{
  "n_layer": 13,
  "d_model": 64,
  "n_head": 2,
  "n_kv_head": 2,
  "head_dim": 32,
  "d_mlp": 192,
  "vocab_size": 4096,
  "activation": "swiglu",
  "norm": "layernorm",
  "norm_place": "pre",
  "norm_eps": 1e-05,
  "positions": "rope",
  "rope_base": 115000.0,
  "rope_fraction": 0.5,
  "qk_norm": true,
  "attn_scale": 0.262,
  "bias": "qkv",
  "tie_embeddings": false,
  "parallel_block": false,
  "extras": ["some layers without attention", "local attention windows", "gated attention", "value embeddings", "an embedding shortcut", "learned residual scales", "skips across layers", "capped logits"],
  "init": "trunc",
  "init_std_qkv": 0.0835,
  "init_std_o": 0.0164,
  "init_std_up": 0.0835,
  "init_std_down": 0.00946,
  "init_out_by_depth": true,
  "optimizer": "adam_variant",
  "lr": 0.00286,
  "beta1": 0.9,
  "beta2": 0.95,
  "weight_decay": 0.028,
  "lr_head": 0.00539,
  "grad_clip": 0.5,
  "warmup_steps": 559,
  "schedule": "wsd",
  "decay_fraction": 1.0,
  "decay_shape": "linear",
  "final_lr_fraction": 0.0,
  "batch_tokens": 8192,
  "seq_len": 1024,
  "doc_mask": true,
  "train_tokens": 83490000,
  "steps": 10192,
  "dataset": "wikipedia_en"
}
Each number is 128 + 32 x the weight over its row's rms, rounded and kept within 0 to 255. Layers, rows and columns count from 0. Numbers have three digits each. The size before them is the row's rms in percent of the matrix's.

# gate: layer 2 MLP gate, 192x64, rms 0.156, rows 66-132, columns 0-63
# up: layer 2 MLP up, 192x64, rms 0.155, rows 66-132, columns 0-63
# down: layer 2 MLP down (transposed), 192x64, rms 0.141, rows 66-131, columns 0-63
gate66 092:182099130130174145097105128085169148057158092071100126192202118077117169093097117147127081158167120113093109151154132123186192157139175150107072132128132109135127144114118138141149120089121137
up66 090:178094110139160193117101161105158192073125095100122132113218151117133106106103157158106139119170095084076094170139142178121145148123120119148082164063098116140169142100083116145100112094125125
down66 090:094108163115155109110179111132113096110116122128133092137097117115089142144203127214151135158146114144188120090108131144106072082112174111071167118132127126131170154165166128197148077135069098
gate67 112:103139156145112169150071138129172065117124117166078117210129140155154102133098095105122097139120139141129105165159103081160143087163174154180105124071151116094171177093123121150144074094185125
up67 115:125108134104146182157080172060115100079158164180125193179114083141156117109173165122105100111143097169116147135146087072108108111127162134114112175078162079123149142113134119129104146089197120
down67 114:076144090116152142100124119083115107151107138091123143131140113107115143118137145165120119139227161108183108136106119101139125007149128116158133142138130171142130165145215136138119149063092144
gate68 110:084164034128109095122134120133094150066081112126097080111170098144129107117109136074120126145124135099112164112133112153174149185108116128102197143141171086115125148152136187191141129126196142
up68 099:153066174163063117136092150092156116160180140136152148147115122083115153164146120173158114136103138150142142156113190091108104097112102157132056088111096155177093083108116059073133144135106095
down68 099:096127098085164151153117129116158137086157151125149113124132142172100201118096113137175112155122156156141175130144137132088138137128110192137138078066152140125133086101107098151147000101129155
gate69 096:101101059133153173103148170128140095089119078139099098134137078162083162131137115159132084081109131133147141123153123132151105152059151152105089137100168146100187115156170154187155100150158049
up69 103:151172166131143080143136156169146168150144151154089117176137187098123114152144183166139102136098132128066181110098080136068106119169162069160142094096120097109125153207117104094085122122118151
down69 098:105147125082094089139117142159103171131169227096178102103143135163085109123129136185135129124106128137163064156132124180156152082159073125133169116106112159134086087109127126114104072076136168
gate70 101:144070096143094071121167110087097168153115091086131111179157073105090200125117135137128118116132139166123114150181085129098137147085077162125155123162169136129098125185164165085143141066150155
up70 099:144183111108129215148102118169183073086156177128082160100089163132149109102087105143159112164141101140114128100090157122147133129143183086162110081124129091124135159045098135142129113176098119
down70 100:154166090075120149149136115132144112078175154133155159047144110087176137101134167124152152165087075139142149129137148157134152117107109128119100087075197127157147116077077116120102059182136160
gate71 101:107152146141100087160099079136087097077095173074112145122138114150150139138134064132115121138088089137163114116090066118148158169090141227136103137173166121104078092163109137139117172178120136
up71 095:074176150121115120150102085165077108130126097096078124138194140162154073140174113180108142111124064112154144102108075089193121123083089154143140161158163155142137156140122103104090184144161135
down71 101:091145148129126123120153142169122144152145121110088112109184137164129076113147173076081097059158119099094156101126118081179103103115110089141119190195072114158105154158104148083164165180139146
gate72 104:181096136119061163175182150091128116163124127080174135112122135088178122118131072105127158186141102084149125093133084092132093094132151167151136117092106164144116174094105069155155171084146166
up72 107:149129105099104114196183131061114141170112168092173147128122150115167172144100093067137151174157107096162148141187114091149099116134127134149118137066109119129105156137119099139123141073146222
down72 101:131111078117111104097222144091023190157155099164128149146134164151147111146138122158133156105135117073111117123126094138147096166148126073116149134172113079134140114160142079178117142136081112
gate73 111:127113103155122146103155129139170110155071102140155158122126110140172117134131076085154169177126128117114123159101189116061093070134078104146184077153162133112132114099094109210098124192153134
up73 096:137124150094180147168137112137113180099137200107092124131156163133126100192149089115139120085145161209139126121117150158146160115140073069113143148083125088035093131157093135147112131106115092
down73 099:123119040109099100137142109108100147123134117105102123139186158166140117114134159165146096090112140090159149113202249072160166150107102135141140150128086158115170108119145082106123156124130115
gate74 103:135162099056076104125159113194154128106165155109126108105131142131104161105175110082151143113116124151124176067112112132189132107137098100077149139136095130142141111073209141134078087179169145
up74 095:139145157097100087168130110171141101118096133146110102144131118153111125129149140052123122132158159114098129081168099112154146040186089156162174162108085158143165097113181152180067170116113163
down74 103:119119151123141085133153057114126121142112156199146147105116110138151107183164166057121123145095169132088118141072170106124115160110168147120175113164018134159140151115108083149107136091121154
gate75 103:172159098127072138111173105114104140120121128139169156193102172132162135089079063149162120110089172131107157103103086082076119152148195107170091130122160124130120057139134108131172095166113151
up75 101:170083162151131118117124177040128086092124164109133083149140075100109145151154126087094087148180094077084126165148103108122135125088140162086081146132110158166137116143094118176116163122138200
down75 106:159176121098118111137138093149157174112102137135181136162144085101156098172124067147138117072143096143111205180162141112090143138078124092186131097075159159093117118077122110169118120163164085
gate76 095:104106076137130135102116202112130076104117065138154109119137169132171189174136096135109107071102083126151140150142184091140169172189176098106139092113150142099168118129124128132103159143135055
up76 100:157110131125103197155074080107141098172155187122148114142145125143136134128112140094157204186164154149151123107086120146209114098119086152159129134112122094137069088080099092083161154152133144
down76 098:207155134166111099134119102156134091105130099067081120155115143069130180065128154156111099155123170134064137075140106163090113135095138138108153169140188115110098115157119118181142134186171117
gate77 099:081119106101105148151145121067169142108133097134081123138160112137136126084148092062131072147168182148129075118129142109098090116165132111164170185033176136177102135118163119115117084154117131
up77 097:199156127103139170123116095176142146109075136089158138155084142149177109098114110151135135123087127072158153110113079145201145068115150171126104133162111129079121089207134182119137133082134108
down77 098:099093128144083109164075144134200108110152088178121114096192126151105094117154148130122129146022129138173144125117130115107106160118138178169182131067136139160131100104114121115115203105107111
gate78 092:114089066186113133145143146093059104103175193100154164114130181090065118164146113072106120123071123164175139159166122135096126143103126127097148146131161148118121081157147178107138146128180097
up78 099:157134142115105118151088096134086104081167112140193067118141121159192131153122126145139126104134100129102157132114143113158172178094181219114151092105098139084099094111177148079150090180122099
down78 099:157098147108159157132171130135064143080114143118123113127114154104155137144054137200152119125148150139141143147142076181127127128103113138100136078084194117054106099166134117105147048143184152
gate79 106:057161132154146191153147133147147120118116074151101082137094159160143093140139099104141097169137128113140140054072149159143170085124131150072143175170133132080119100095100119140146127092215125
up79 105:125142103185093121144125134115101118153059068157086158110169088107117163164082103149066146109123150191158114195165167169120134135115095161149157114096108167144120106079182125149155144087098133
down79 101:168105133084110087125197098115098159186146103108149163171132170132163140087138097112185119159092118095149145087114118084126153131110102107128141173080231116128181134101070140128105132118144161
gate80 113:138149099137108110114143171133105098147142087130171141116119139138127158179144146114078128124064144156122127066138194114074149170122094200115153114112095091121125179063165111125078150136215116
up80 102:112084211104131131175114172120114084155130084121140121061097137108094175082052141075107164110128097135124099101135175098139172169132099098167159135128161125159121111155100121143077124105109179
down80 107:111112117155095166160109089112159147097136122112122140150144169138074121131200054085111095187104153048150104143155128109122142096201162131119160182160064127147142141117118145102113150076131108
gate81 098:108111122130119088099145111118100140127154152132129138113183073044095095101128111128128137196157118087160155099216125153137111128166145163083104146166150054119118096153169130111179169080147118
up81 097:117074095100164101092168108104127144115143145110156174091153078062109102086120123126123127179178121079139171123213155140152103134165135140065114156139142078098100131151161132100174186105121117
down81 095:090114131171132099099126144131115113123102104121163113173085147130151109132131107129066134128165210095128068112123149159172127117195166126078127123180058093093100152183163103156124188090147126
gate82 110:097089094073108081072101134145166134102107147153125133108169167113177159153053117113058164093101093130150133098117184104096155146156101189133140116137084132119108101065170095168115150132124129
up82 104:135164119192132190116148078111082102154159092128139166127087146172140085064100170107146114100097147140105140103138070153159104147117151096094130177138171059209125124123115137150123165129133169
down82 102:173170131094093156131157154107089081152173154128139104143046115159095152081136101113115094093124163162133154104140058098151100140119148110114171159140208105093160072144093116174139120145159156
gate83 094:074127095133135101082205171094102127145113162127111105137117130081156154123154089198135109078062117103104182145160116106137157150171100095134161156172185123079146109166133160150107083098125146
up83 092:128110077140123129113130106073090132126132145153090125175138157124094109116142142142142113135063149088067216096123117120152162070148071130156195166130101118144101113143059155118121075187115129
down83 092:168139112120114143094212122145086122139096145074075134124097172084123105168132119189083096149176163112099112124127137139153116154109129088080143129196200079129122166132155128178128135074138122
gate84 098:103156175139138085156126101090095091112111096193106148171143071153146099185128073106182113128155077118140113105173177149115135192155149109124085077148145113103139106189159125107154100090149152
up84 096:196097123143112162108116118125147182158130156033142119087172140133089146082110169179124098123109163157118168131082111095074159090059127150116136172091124118165153133103116100156099115147080132
down84 099:148216149131164121152065091098127129134174094079196159120180128150096108062111139119139156093098110102116143090098137167148119174112152171132173154103191127123124100126110108123100103123096184
gate85 095:081159128118140200077168139122170150139110115126108152146095139092170115099153093106140147147179043120117061108134177100126135175143144156099184131147167138168098078165159116150178141093142148
up85 105:155153129191102142188091088131108128115047118145144111161153112172124097176065118113130112146119155132118158096148171129207163125104170139168138101108112177159150094164074103174114085119144113
down85 100:099151126182069131083178152098136156126198092166117102137117137107144104077099108098170083077116128128138073129114144053141142135120134147123169172173156077161144107124136172128196153102154143
gate86 097:137161144145181093180113156125104074150111157136197124153150169176133100146088145119156180120085074116091106136134115182115127144144093123157113078091169055107112092185084133150163118130151160
up86 097:129145126132108100138114062168107197114113085119148100089087068078098179152083111096103147133127127166206149099117164097153157145129144096150109138124126194163116081105115140104180083165141102
down86 100:101145117074106128115108127143125142044163120127140162149106192068135149093157140135114141108111128195157096143185135116105100105181096137156068153106182128119161111126116188175087082116144176
gate87 100:165107099087124101099107176154096135047128153118159181146138158121142152145129114130164165178117095124109165142154169060078126136097144160107136124181078126081143144189095135174134116184144175
up87 098:175039134075143123099126142171119153080112095130161168124133155147166107189118098131177119141110114145084131143101135068107126081122128131121110150177100128060163197136125145168117159193126116
down87 102:132098070156082135126174098097089162068150090113163141146154118094118121164131129136121157120077070121195086075107191131166131161117167144074108175134094117152160185121126115180156147123135139
gate88 094:084148188128156142130150129108196122122140111177125113118130107103060099147170167126087149142142183102195082092130123121116111162101142108088101162150199140132096081103143080082146094175138165
up88 099:186090088112069159125140130078054087111136105134124083119123120135099149080103143114128097171085132150142165162103097147148170136137168185090162100112126124150180112129083126166187175185142127
down88 097:130163132141127111198087128144131144150147088158112100094112107129121103168068143190082167138100119087178067167084186125101163137142092132108142137093169128139149110184132172086155090145078090
gate89 092:178072115116125146118129153110152120050124144105084092171106144132113108055110155115148074158157127143133136044092100136121143152190215099138120107107135143146114140092076124160165110138115098
up89 101:140105152075114180175122157141133113076081140155136166110120144098160132086082153141153104130159113168175175102135094121085202127149114174187160104080162129176130084076090151089126098126113135
down89 103:132103130152115111077160131082122093223094118139083099134101148140153089158117147159142122055171141122125178143158102096095152162185065113162127099174179139122139139119160136130113167160095077
gate90 101:177143138166084164109099111073170129135182136122154135138150167124154090154138153136095154075108133051140092154125128183150171131111120136156146032162120143129134138105100066133142101167185152
up90 098:183048151140067154107058128076136121134187141118169125080118152149108142131134179100094122094053144091129141123170176091177134167124111121115169126148101146124167089114128090137133121172137144
down90 103:114076146105148099105115169083108183165133097109102152119159138146144161141132186161121112056106120102147079172117128135127156118129047155188172109155106176100096132186136105075086132129101153
gate91 108:139109106081123105104095138133039107157137172126137118160151168151067149176149117125149130121065109141110116086165132141111159180169151143102156081150123069146094107102068088116133151208130119
up91 105:109110140117141112139086230122123122193083123173101116137182139127117139148128122083182144165118118110105133096139121119142174117179143105143181123122143056153130121115044100141073132126127068
down91 103:146115151061133093114080174156097150171122119155128124121128120096149086131186093135137119177130111112072091078167119121158146139205141146157091177172089096184099127108114126166074183114127147
gate92 102:123135105113156133118102138159137124151109176094072099160203076187140121174087092170119133107126196147097093100111156107102119145125090104130155135092123157125086150181082116140153077060106084
up92 097:119139043178138115209128092073094134117148180146102116118166131140151128173066144168168203108107145120124087168168157093119114136088115130124153118113086115098113087099162119145130090127135084
down92 098:112093110106122116072149171120096114219151106150111124139154074171132165154148094051113189164119137128073097150112129117161168091158174129136195063131114137147129148131130117166118138127101088
gate93 105:105139145084125139123134154105115045134131127163174122175159130129142163132102083135123074136097088145174133166144145107137155174106190204187116064069132115135131080121098150089168091131122141
up93 108:099173117106126183144149110125126056108124122170115124126149171179118160126093082092077173165086104159159128107070135145149170149145163144197138100096128167106130104095116152107164079101146058
down93 108:108061169120154101088185159131074100127138137132148101167073118093142075159093191129124093133151158144143151089108197151084165165120058123153135118143130132107179091151130145153136119084147169
gate94 091:129208101153178160162143105111139110100144130111101121131127134163152099120140132110143153125134147136179070099146177125155076061097110118121144117064085091110146200143137104215100139118179154
up94 094:085156143155153136105155121147116166172143065117125147102157077177067090160116161073097121160170126048115102144133135121156091130112065163137130180143105071075147153142158165132152118096123153
down94 092:158124198094122124089171112128075094150123100134159173104121172071125205075093120200174103151163090135127116138104102112090178107073114131090136147127177134145096104127136110119153119152170153
gate95 098:146092144086102121127148103121089149091132159127136130134116157059221090139165109102144148131094081175117161152175174076158201135138163157152118132141122101112104133195096098087100144161160115
up95 100:090128173060063117175106103171100159100140196180098143108132095141060095145175136140184117108108112143135114135158169168102059113126125110115076119148112118129147111175147125153124152095160163
down95 096:107069131117146179167094122124150062130103081131118111154091120168096145144145164104164119101128165128119156106205160108133169120189127109076132114156057132145124137104147131134128125151022105
gate96 101:093077054107155133114127112144123124122129069120108092175107152141139158118097102133131112126104085146078080127148134102147148166142203098137175147154119164122213168071152176150086179131105125
up96 100:095184166158133142119166121146168165131127174110108167121118141101100091173149191120173086170158154085140191102117128147134103087131079112119110101144130083143071120131135078136210154074141106
down96 106:174159126123079130163082115160127109112113077133074125142138138140099164113162119121102132096095181131144130103091114169143167118077201209135173130093132133087158095150086132130128037153148148
gate97 098:104208128218112126121117147121167161131137092186130034168085115081116120110154098139145146173145121096136128116105135127146136130122109124123130120157084144079171141076126093146148166203130151
up97 092:164124038116183091135151106117132171198168163116116150154187099115151099116130135142147074149127126126167122142185102125135051154109064146089128163092135119124091147145105160090116087104102115
down97 093:110093116140101147123187084080124166110106076093138156098151175096147168151070152111118143069190127143073139141106213129131174140171152103171170164151118132099134122112175113097133097103110145
gate98 102:196174124158065118135154087107122126091163129076097140086194122124151145142125093125133157138097150150140158066130157123084203161077075131175115127097156088157121079111092110105112141155153136
up98 114:183159077157076072176125125126116129106127088115099131077161094145134182116153090118153135106126155163085172070157171101117170140073111113189118137119103166149122101085088123150118168160167169
down98 111:112107118095178091108118144165181124154127116155153177138143105104170133147121110169059100105180104109134110159155132101143136068157128116153106123194021145121129162140165106150136169102081087
gate99 098:084105099153094111130153100112120188141174168093057134106128142133155136080127135134113068106109120126125164040070155152114107156104132153178106110101159156136138138053084145131075162110155147
up99 087:150111177083166157111096075156115147141136125148187150142092117134062191194123128141173163109165132142081128167172109117157130086153169098102143128137094109079121125146158102109155119155111043
down99 094:149119141137144155134166105098124101083087119166123129067161114108104164146060112082130176154139136196123126148138111177108168085180091147106172158122136083057133128079119169104142063150111155
gate100 093:115134133155129144128145091090116141100050136215147142130153138086186085113142139079062144101156179161132084147175095137105142087098150097096127158170140105147177140129155074095133145104103091
up100 098:173089140114150112115081131112093119154220137086170114137087121109101175045172141180131120172073092123095193139117118146163114169080096103134120144115131137124110147133099163132124130151164181
down100 091:180159138139102110154092103114121182152109128145085154058158106154076106159127131156090192118177092105121126119042160164127130179121109180100204135073102126143110133153121137125138095131115100
gate101 096:128109118076074079118140111139144173161163176133101132151164057088149185093130137185125114085156109153076182132135147139144114120139132198089110136155107154117180141113089073129116078099092139
up101 092:093118116157119167144117189156127089121081114128133120091133145190144080179129085085115145200138150149155106073140110146134142172127132121128157090067165091124094096123159177080069162145176153
down101 094:153150085108133156131079122184163096101140187137177099069094075133148152088134157123177150105072110126135123136195064117097128170104090174129106118108147174163098117104140068161132118159138126
gate102 101:157158098162142121133065072062139141137171115146157103131175113133136119163175156098149168155109119110129167127149123125142173120147119129177141152063127147159218107086124142046123074157129144
up102 103:089123131114106138132188181180163114099135167084116137104063120156120156095104103158110115124131169197138079082113163125134096165119123146081141094148128116089064107142076159206163152120140109
down102 102:110109102101144130137214150171113098076122151108153114148121073150125179059076104101112152163142129149186126076114119118169134166144087083154141148149165060123112116148077160163123135180137126
gate103 099:190144121113157121050167133138128121099142132177107069163127152102142080172171110132113088128123103088116075135121131131148130091146102122073125136195105105133104161148161119152236139101098138
up103 099:118145177130151177092142087095147111172082073134133098207130070120102157108139093132135062082128092154069126124125133091148083108123109142136164133142183108127105098179160101100166145090171145
down103 099:100137122126079137159094187093103125161070135094078161148094102145111150184180146129132081194130156145134113153164098095105113110057143160135147114150190133116177106143166095125093065110102125
gate104 093:114177085110108123099180139153177166177102089137192138141146181148183124146086127120177157143044130136114071149150141100153101079160127099099166127134088149137084104158114134151091133144078110
up104 096:110060135132133157132069138160112177132096155155120158125130142098075155123082096111126131149105173113074081132135156141166132114192115139143101193129110093155132055125195107081180126159169132
down104 100:083143156142103062141099101132187108131130094138102116096158156053139133105131181167165123113073187139133109137104112087134130052123139125159158128186135163137078139110119176119125201161125151
gate105 093:168169151121137136077136124114155042104142169161119155130080070141167108125149138148116092104138095108075112173126080097075108171128118104105098178133130220095120139131096120098124067130142142
up105 099:179127115154090133126152116128078102133095136104106128145177110058146120104085141106142114102096151150233147138085167114099115167088132151134159115096162140157091091176130095073139167174079153
down105 099:195125136160103096159130093107116136032131113204084131137139111059182088167113130171143118105085125117087182150094147116143110147112105092126124161161170159136110134104059133121138130162138136
gate106 106:130095112184082059161152083124081091123111101124129114102177127152139121142149178088179117130069116135132166160189155148153150148112084159129126121122145097174071100150097152112123119113220124
up106 107:092097143118205159096160133133149051135110098110115099093091080157209111137182126127120117125178116108089111122151081119103132116139163133080096169149170137132163178120127168160091078093141143
down106 110:164139126164066057114156078128133158126121115115073090107148154113097099147156149126152115137100140123138197127134144110134108200164077144137171077124195107167096143089104162142092134125191163
gate107 095:109145102178160164160138076074155127135087077126131130179159136106150115139126107098127103088191087137174142144101131077125160155125141089153136159148144106045150224098119154143125156123130085
up107 102:107180140140109131120123158189071104090199182099097148056126101170102152133125106112091148155083124116085149070161123182119094141125128170139144135120088082186108113166145117132112149139145185
down107 100:160144112168109128150100061130129138100125092121113104138131110131152178101090110119111112155105111123087144070125095153139127149183140068162190198134109132057116120103130153090177194175182109
gate108 096:125048089056153137066137128117147134138169140121093184127081154120083178130150184078094076119140117140113107110136172157127140108104172133104130174151108193164095167122117179137120129137092122
up108 096:121197121093174162136177090115197121107052108116109108084107104152196153123154121141114120058174154115097106137092156143121067156132141097142112163117099119091133179150105132117126102128065129
down108 096:115188124125216169149163140159082170133129183089104123136122136070121094112115097125124157103155160111127144187107142164120122114093133111113093080028190101098154134109142110136123083115139134
gate109 099:062145118135169100107118129132132160145140151135109132119121112085138167078156075154198175061137091165103084128116186082086137177092146118077124154158169138109108118114116166135106122110151049
up109 093:066122129203121115121087098142162124165158075191108085138159105122097135101121144041143177104111161127161124134155147157122105106083171133097166095110162105117125090123075109150193157108143115
down109 088:193096128168090103123136107053108123044104129153113128125100191085144128167135181169127113113116177106119092127134098111155138083170156158079178165163108112164130169097109107144143105162122100
gate110 107:111153097150161092044191163176181151133104100131095098152083082090157112133148111158100123103175102087111055179150134138126153107139138095106198109146134112090133142120162129164146123097098099
up110 097:131129133141139151090154182113093089124133092099099081115145092106145137105089111134138126096170057172145114166161134134114156153147104158113162137158191090036107154116152140147202057123129153
down110 105:149148122119133105162069137116126116160137175140097182146092132167096120152152160148155118159130155111106101107090152138145116070119158077103107101070090185235126121134131137102084200139088129
gate111 103:065138124113147115128061192114133129098136117164136116094152169169175099140134132154172146104062034172131128093128181106107166166134106128202129126100147127110172135109141154102103143152159100
up111 108:130115146104096154192096073179152055064176169121107149074158163149116101104129103088181178130145124146116159147081126093176126159110173114152157092135144084149132089110127137162109132168138106
down111 100:132143156098144119106169130077049128170133127105128072171064127136093205074106129128119101099108175152106136095141098144129106135107128097114182173167199132092093114168140146137162147162164122
gate112 105:163149120092142138082145091095101130072164134129160130150110106120065117158160084161152124142166130124121081111099181111162084160136157153168145096126133054040141170185142112112145159175133156
up112 102:105176150126154136140140178151114180149147206138100102076105097112194122112113171104084145147109151145111194168093101084064093096127136157128115122111140130133080099110151118111090139099204098
down112 108:167089152122108137125118162131139117060099147146128152059115081130150182100128139094107118146075107075146109123155116189173105058169113174166144133104108104126062124128115192148108117168174146
gate113 105:058140123181127094170101158140123141116127135196112146109102180187130080150119071118152094120110146120128085098118175136092123144179104169140086116064112127141160100171092194144145102089111097
up113 097:135107099177140130093078159159075160077075141116121134113059091154091110120158162155191092104122135072140152123133121077142136156155181125126061103124125179147078120165110171127142176150129101
down113 100:107142139136080073141119161134099142090155107162143113104122142156137073135148100221095100037171095073148155130140087137135142168154132144110121097170171181128146094137163109091154127094167151
gate114 112:090080124159065050157140117106121161150155136104151063162150115092081193077138147145125126102142119120139146126160152129157150128115120134139196093149098091140058083131153110063138169132143155
up114 120:117151098155061074146094145089113141112124164174104158149167179124120112172117093117163133192084144148115181111133147118160146183125099161118093123126154094064144064153104112165144134118197157
down114 113:150189111092187152133112153119150069077169154155109185114086108114122065082131125119131151128138105136110109103121127149105101125119167138111040141071170175160119126152142095158139058149109168
gate115 110:072135095117157152076198141131157123134080131162115165147090131153108134121159178101077119174146123124110097166127082135089091064176132146139168139177121126092119170157123122165175091082091079
up115 101:124089196114107108131092112128127115150134137127134093187132146107140079133150098151164087095138056069059187090157121071115097145090163155105105152088136119157126153110186107146160137152182157
down115 106:102126113146096149141129148112122106067079130071148110090114085160137144163142094099088182177161135157188066141051078136114145102169113135151186153205134130145139105123166139112158129114104143
gate116 105:131113153148170153102160178109079061124105124118140175094062171110142161102124173136082166052131088101118098158099153153115109154118156131171092109143144087117133138090197144164180141112113100
up116 103:186078138096147180132088103087135092132135177144126167115090183164114109104176181114124079131097112085061108147097163109121110097095133090125094135102156137148138158090210177116121138109108148
down116 096:096162130066175144111141191189111155176123153089099141163173072104095164118139073161106142116173177148157097114138077130077094061154113117121147112115147145122111115172137115166097109087132148
gate117 095:104066156167116139099129130058119118142143054171122133129137090093166103156151155083098084152142128120107129167194106096137137090130191108141167141158141181108171117131111106130077188119125070
up117 100:131136110171067122124121142132128182101123135121143094110132129157113136189161173108079120116080173160149094129118084131222116161135126093152152075091197168147158117186130135125097111173116077
down117 102:141100125112158128113173135155151142173079139161163151140111136109136144108112120113183106097128090101048139133141155159099128126098136196112145122179093171038147110105058117074133188156141110
gate118 108:129102130145138099119139216150192116126148091036126114085130156123158149150170096112142149141106074144117112083099106113125148142174089138127125176192114102094091117099139140159070130110197123
up118 105:137128102124104154165123142126143088150147155093113113130125131137196070134209094149139131176158099169102153076055128084122114125145114135144062156106183157096150125083148117143048109107166138
down118 103:125172130100224187146187153147132173097103088154117088086097092186136104129164118144081125099177116145125084153092129136131077174127126108116104167126131140109126053127092085127151110129102133
gate119 096:163105057110116146126107127102129123095180173163161118095106112094129151090148110121186189119078117116105169137108103145154166118073167147123138096133131190191170141143135149036132133120087149
up119 099:092108088175119155111094168074113159128144138212146070134124121153162151116129152130180059092137163110144098082175134117162150135130083083102160150151142148154120150069120120120068161092086125
down119 100:169145140134100137148138198154184127118110116136150108113141122157144096086137176140086056098117115130094061099098179152078059125126083154132150161123112101098063109125107172186144135157157145
gate120 092:113123080093118131196094110140192112069154132120149122112106124109057170070094152146171143147110177154078101122110170166143166149110133175094152135151117115126110127163090173087076112175162117
up120 107:102142101134129109168065119171118123132137125085185146084125165194087111151158183153110143122055148107071106078092105174123144148143135226126112121101127156142135136146108124083147091164131106
down120 109:102083147102134114084154116122088147141112137157120133198107079113167131187073076175054137118144182152160121162184112130192117103115129124151108121132090125122163133149154142182115068093091128
gate121 099:129161147119131099111164158057179130052135158165162057085139072123082123100165141130111141108103151182122115103130132108101161141201093115135115166178162088156094148159138128088114154121106159
up121 099:121114101154117161118093132195147111197124118107093180156097141141163156117118095129129107125116077074139116125091050136136141089044144123139149090126079158089145135097103152155110086099159060
down121 095:116097061089106142179131125082128090112150142127133187112159109168074081153147149121192132136088105127157165124127136151140145113079146195141158143049151161166141116098094108114110073145181109
gate122 101:102134135116126123109151141120158145094155044112149088137084121079130157071126132105165170091124166092149118138128096167170122155101172099088206107145090175091131130098195135099152159180145161
up122 100:112118129188113108111128144138154135133040187115081102133120117092100155127131133059167104160095106124135135128115173139155173125223096112122107181137100092168152123186095139132122172098127082
down122 101:122159130126141130161106063133080144176073178104128111128143097160111109184099132172180145116144158160152112113062125161122143164109129146128139111116065151083165117139125147093032129163189128
gate123 088:146141141098163130122114071104132128148112073126116199171183162123116112126154105131084092128143141145132185165132087085135112059143183074091150103134101140142208109113157096103101101166179148
up123 099:159182076142090101178111115166093179132189167175164139179107105064123100087184153116118182119101126148122154126075100122184114131163102080114163119118163154116142092149152142099126116104161113
down123 096:103070134168099129086151085049144098123071132152115118148158157088144130161122140114161169153137135108066199122165157117114109148079207183098173138115112158168128125117116157113100116110162102
gate124 102:112133041127099147128098212140125090129126154142149116128076105085160170130120159086133156126171128180151149056115149103100101174148100089180128102127097147137122087111113103079169115171121172
up124 102:128161064132096123171127152109150128100155104144152108135089176112179094162190153093115167091108112126139143081088169131157100157146125078148175134125133195158140085113185061114126104177095102
down124 105:185133162132128084155134143131083144119133113185138086155101157098083154144081140131067073135181101147151157107118126148193088124190112081152124159136089142108121142191129111149120178114087066
gate125 094:105156090136074129065137132124109124140125092122107135076138148160090123203125152152118153148086120117077121074143148074108139144095080101102163126125128055178179153098138102185127160103189151
up125 096:133127080129128093072124114091200137090132122160137139153185107194119107102199120160156177094114120119120142140123137102160060113138162075133138076109150065099125145181186145131103156146125148
down125 099:170146172128183149130157135127102153096097098136144113116154121132147089115089153158105148060185126150114112124132126102112150121044121160097143088147139155011122104129170145129147049138125124
gate126 093:084181160120130132137141092161127053072121126164102185133086148204145107144144083144198084070109120112147121107118134082080146167110138121126103116143148083112109114183127113115125145068146160
up126 088:153211183138144113216149153167126081125068162109112112106057129129153085125144075117199151114151094132126136118081159132140137175093099158102109143123131092138129104118115133141167113092097155
down126 091:091126165158109138135156145120143119165043075122077121185088151172112105135124107120192115093139134103166192102177157174109106119090141084099114126171102165116079092182099128103136147096140141
gate127 099:129142130147162076099178148150150140170156096138178134148110125078119168095206099165150149059122132098135164147147075095151143164179145109091116109143100200110129133160115134099067149130070123
up127 100:129167088066138167095129120119153157089153080091113111174131237175135163132094143118117146123158127155121099076128127115109133149103149147069125090077172105209106113087127139115115097144117130
down127 099:173078140106166124149102124153171148111104101085176150128135107072110136080155101190125131200161094108163161143141108100095120160160065129143137156135129133174066123090147123144149089075062130
gate128 099:114101042210145148130135152135137097137157156131103116094163169163122104082088126076184129178153166110087119129126116133158121107135135080108187098107143129135190140146082174103126073123090106
up128 092:187178178093113173145124032126123114092065102070058138119096134170100116147131155128109145126108163152121174131126135175136136101187138096183128142124158137116095121136155112137150175127157087
down128 096:147139087118108104167051108133157098113078117147130139116139163133121127155168113071120144118097165122098175074144150122098183122142189197146113096110201168148183166131099129130112153093093084
gate129 103:120102185131116168160121138145084147140157213119152147102134145172075133143074173104065159102088124135172171118151160090096168123138084140089152077118148128114112067093167087120156108155127110
up129 103:126168098103166066148132117140114144100118084101076136104064114113149146053141139130119163172192106111093135155167130120112071147109094113111100152071106143152150143164123130163088098082086196
down129 102:141158073139090156153067101172174082087125133177194104118128100132097116100111151127102111107093122154169163181115117086125141127100149165109153127126160114142127099068065153112172128203110170
gate130 102:116091087144146141110192161138164175120147119140142111109079126090156117153114109132100157077171021103084126123109099128159145139138105101173091150177102158092124167141132173091100169121151068
up130 101:120142121087119178092159183153186127170097176097105127095140113157147152114118089165206078168181104129090073107126088113100154153097096133110143127169149115128092158125097163144088070148102102
down130 094:119143157125205157176121086203130157140127076078182104121076075136103140169129132119084141118137112108148174109127129155119079108076141126137107139056127147145128169116204137094091116136139102
gate131 106:124132109124118107192189126098125123112087148101143158136145057076062087101112110186135121125150120090159160111183098140109095126136115148039123144107136110156175152104130118185192124102146101
up131 105:129131157129129164086069102124124075151171115148069073130093148187158123160143124030156123131152168148102128107116165104181155148105138110162110105128142137088078109154092139107086135157077174
down131 102:099147122129118169162097132150195123131071203157095146110157115104115126119112180072175156134065107128189157092141113077123121096085105154155133088118177117124099163109081132097138092116170167
gate132 102:113177154112143154155128118134160075127135093121149133089158101163136153110073113084091083130078113147183143081184154161077147202117064130094143132109128173162128139074128161175115093143165143
up132 095:161108124138107101119148120137128178112136188107075082163115146104107102133157137187136174121161173129131112216065065092176113095145185149146102116144109075126138118143125120096183166154141100